Weights of a small transformer language model: width 576.
Each number is 50 + 10 x the weight over its row's rms, rounded and kept within 0 to 99. Layers, rows and columns count from 0. The size before them is the row's rms in percent of the matrix's.

# layer 3 MLP up, 1152x576, rms 0.0404, rows 70-76, columns 432-503
103:48 53 44 28 56 40 71 60 47 44 65 54 58 50 39 57 59 44 48 41 49 44 53 56 40 58 66 40 69 59 54 45 75 34 41 36 59 53 53 52 72 36 45 44 49 53 56 49 32 46 52 46 43 50 58 48 60 51 83 62 38 42 43 42 54 43 53 61 59 40 46 57
098:57 41 53 48 67 62 59 51 48 55 71 53 53 59 40 74 34 46 42 37 74 39 49 48 48 50 65 39 55 55 31 51 56 79 52 33 52 57 44 44 55 43 45 46 46 55 48 39 56 48 53 50 61 40 52 52 51 52 65 41 52 47 47 48 33 57 58 50 51 50 59 29
110:43 42 59 43 59 61 69 32 60 60 50 37 62 53 52 56 45 33 49 57 57 53 39 45 72 34 63 34 45 75 35 68 31 54 62 29 55 59 53 48 60 45 43 57 57 47 45 43 36 58 45 41 31 48 41 57 51 53 55 53 54 55 31 51 71 47 35 62 43 55 51 47
108:68 45 45 53 41 47 57 48 51 50 43 65 45 72 56 41 57 53 46 55 63 40 42 35 42 41 51 59 53 54 40 48 42 60 42 59 49 33 46 60 47 47 47 69 69 37 58 52 48 67 61 33 45 30 54 54 35 49 43 57 53 51 52 63 66 50 50 50 56 59 58 48
095:43 64 50 49 44 54 46 43 50 39 56 39 32 66 80 53 51 37 64 70 39 51 52 53 53 49 63 59 55 44 54 50 51 57 78 57 73 41 61 35 27 53 38 51 31 49 44 71 61 39 57 54 58 59 54 50 46 61 49 22 33 49 45 65 51 52 51 53 54 60 64 52
093:57 66 38 47 57 63 58 49 51 59 50 54 51 33 73 47 49 39 47 58 30 38 32 49 55 30 48 41 50 42 58 38 43 52 48 44 46 38 63 53 45 49 41 57 31 66 53 55 61 64 64 57 67 51 36 61 62 51 42 45 68 49 54 44 46 59 56 60 64 62 44 46
101:85 41 51 44 39 53 56 42 49 41 38 68 45 34 58 46 37 44 47 72 54 39 42 47 48 45 41 64 52 46 54 56 55 44 63 64 36 67 45 35 39 52 37 42 57 37 57 56 23 46 61 22 58 47 54 16 49 57 52 61 51 57 63 52 58 41 56 33 51 47 38 45
# layer 3 MLP down (transposed), 1152x576, rms 0.0381, rows 70-75, columns 432-503
104:66 43 54 54 53 48 58 54 63 53 35 54 45 33 31 45 46 66 47 46 39 40 67 55 51 50 52 66 34 50 55 61 42 52 46 52 53 46 68 51 58 62 12 52 70 52 59 30 56 54 38 41 48 57 64 58 53 42 34 49 49 64 37 43 66 46 48 49 48 52 55 29
101:48 58 51 60 38 52 63 53 46 32 48 48 53 70 49 74 53 55 55 49 59 60 48 36 66 30 51 57 47 47 43 54 31 52 63 53 51 65 44 47 46 27 99 52 52 33 61 48 40 54 42 58 50 61 42 57 60 52 56 33 61 46 49 65 37 65 69 46 61 53 56 45
112:49 38 24 48 47 46 39 54 52 44 54 50 47 45 42 37 51 45 65 60 57 58 50 54 53 35 62 49 47 62 48 54 37 61 53 59 39 65 50 33 36 58 28 40 49 41 47 44 58 52 46 39 16 45 39 51 53 55 27 67 71 60 55 49 49 65 52 42 34 59 40 54
107:62 46 55 44 37 57 50 45 59 44 61 49 38 43 55 37 56 30 58 63 62 57 35 45 61 48 43 44 38 41 47 65 41 37 49 59 69 31 47 55 43 51 99 48 51 50 50 50 50 52 54 46 44 73 18 52 52 51 43 61 40 49 47 53 63 49 47 38 45 45 67 56
095:44 54 56 59 26 53 62 36 59 46 62 46 42 49 63 26 51 41 70 49 30 55 59 48 38 39 54 58 40 60 38 57 65 57 52 51 56 44 60 53 43 43 00 45 68 56 51 64 44 45 48 63 49 52 41 56 58 50 42 53 52 47 53 46 49 48 49 63 42 37 44 46
098:49 63 32 57 68 51 60 58 37 68 61 39 60 39 43 73 22 32 41 56 35 49 49 65 38 43 57 48 55 45 56 33 61 50 54 54 49 37 64 29 34 50 29 42 43 72 43 58 58 76 63 48 48 47 44 43 51 65 25 43 64 45 56 38 65 35 40 52 73 45 54 64
# layer 3 MLP gate, 1152x576, rms 0.0426, rows 71-76, columns 432-503
098:55 59 46 44 62 45 48 60 53 50 42 41 51 43 53 61 49 45 56 46 62 54 51 57 44 84 49 56 57 48 21 51 46 69 33 33 61 43 55 38 46 48 39 66 46 55 52 58 53 35 67 68 58 40 46 51 56 48 65 66 35 45 65 39 30 47 49 61 50 43 42 48
119:46 62 51 43 61 50 57 46 44 52 47 44 72 42 51 64 49 49 62 39 56 48 47 55 42 34 48 56 42 38 60 44 54 48 55 33 53 62 58 56 32 59 47 50 39 49 54 40 45 39 57 58 52 58 45 50 51 49 61 55 34 56 52 50 44 49 50 55 61 48 47 47
116:51 50 48 55 51 60 68 56 53 37 46 46 59 54 18 51 41 56 38 57 60 42 52 48 59 57 62 53 63 61 38 36 39 74 62 53 55 39 48 50 36 42 54 38 50 48 47 39 47 64 58 51 26 59 41 28 31 50 49 46 43 45 36 58 51 59 38 20 35 56 41 49
103:48 47 64 50 41 40 50 50 36 65 50 61 63 49 31 43 33 54 47 46 44 54 50 40 36 51 52 50 39 62 56 54 46 47 40 35 36 37 31 52 66 30 41 49 66 52 65 38 41 69 33 64 39 31 45 37 67 50 33 67 66 37 51 27 55 43 49 36 46 45 37 43
094:45 54 58 34 43 29 53 47 72 47 65 54 50 76 36 58 49 57 60 31 61 78 51 55 37 54 63 52 35 45 62 58 36 51 55 59 54 41 50 46 28 40 50 32 34 43 45 46 65 45 31 67 43 60 51 57 32 51 41 51 28 46 41 57 57 44 36 50 41 46 42 43
101:43 48 65 67 49 43 50 41 44 45 35 58 58 39 43 39 32 36 52 45 48 50 46 38 46 36 30 43 42 52 49 51 51 48 42 50 39 49 27 47 43 60 49 37 65 53 77 50 67 37 52 38 61 58 56 28 45 55 37 41 52 61 59 66 43 43 62 32 43 40 19 42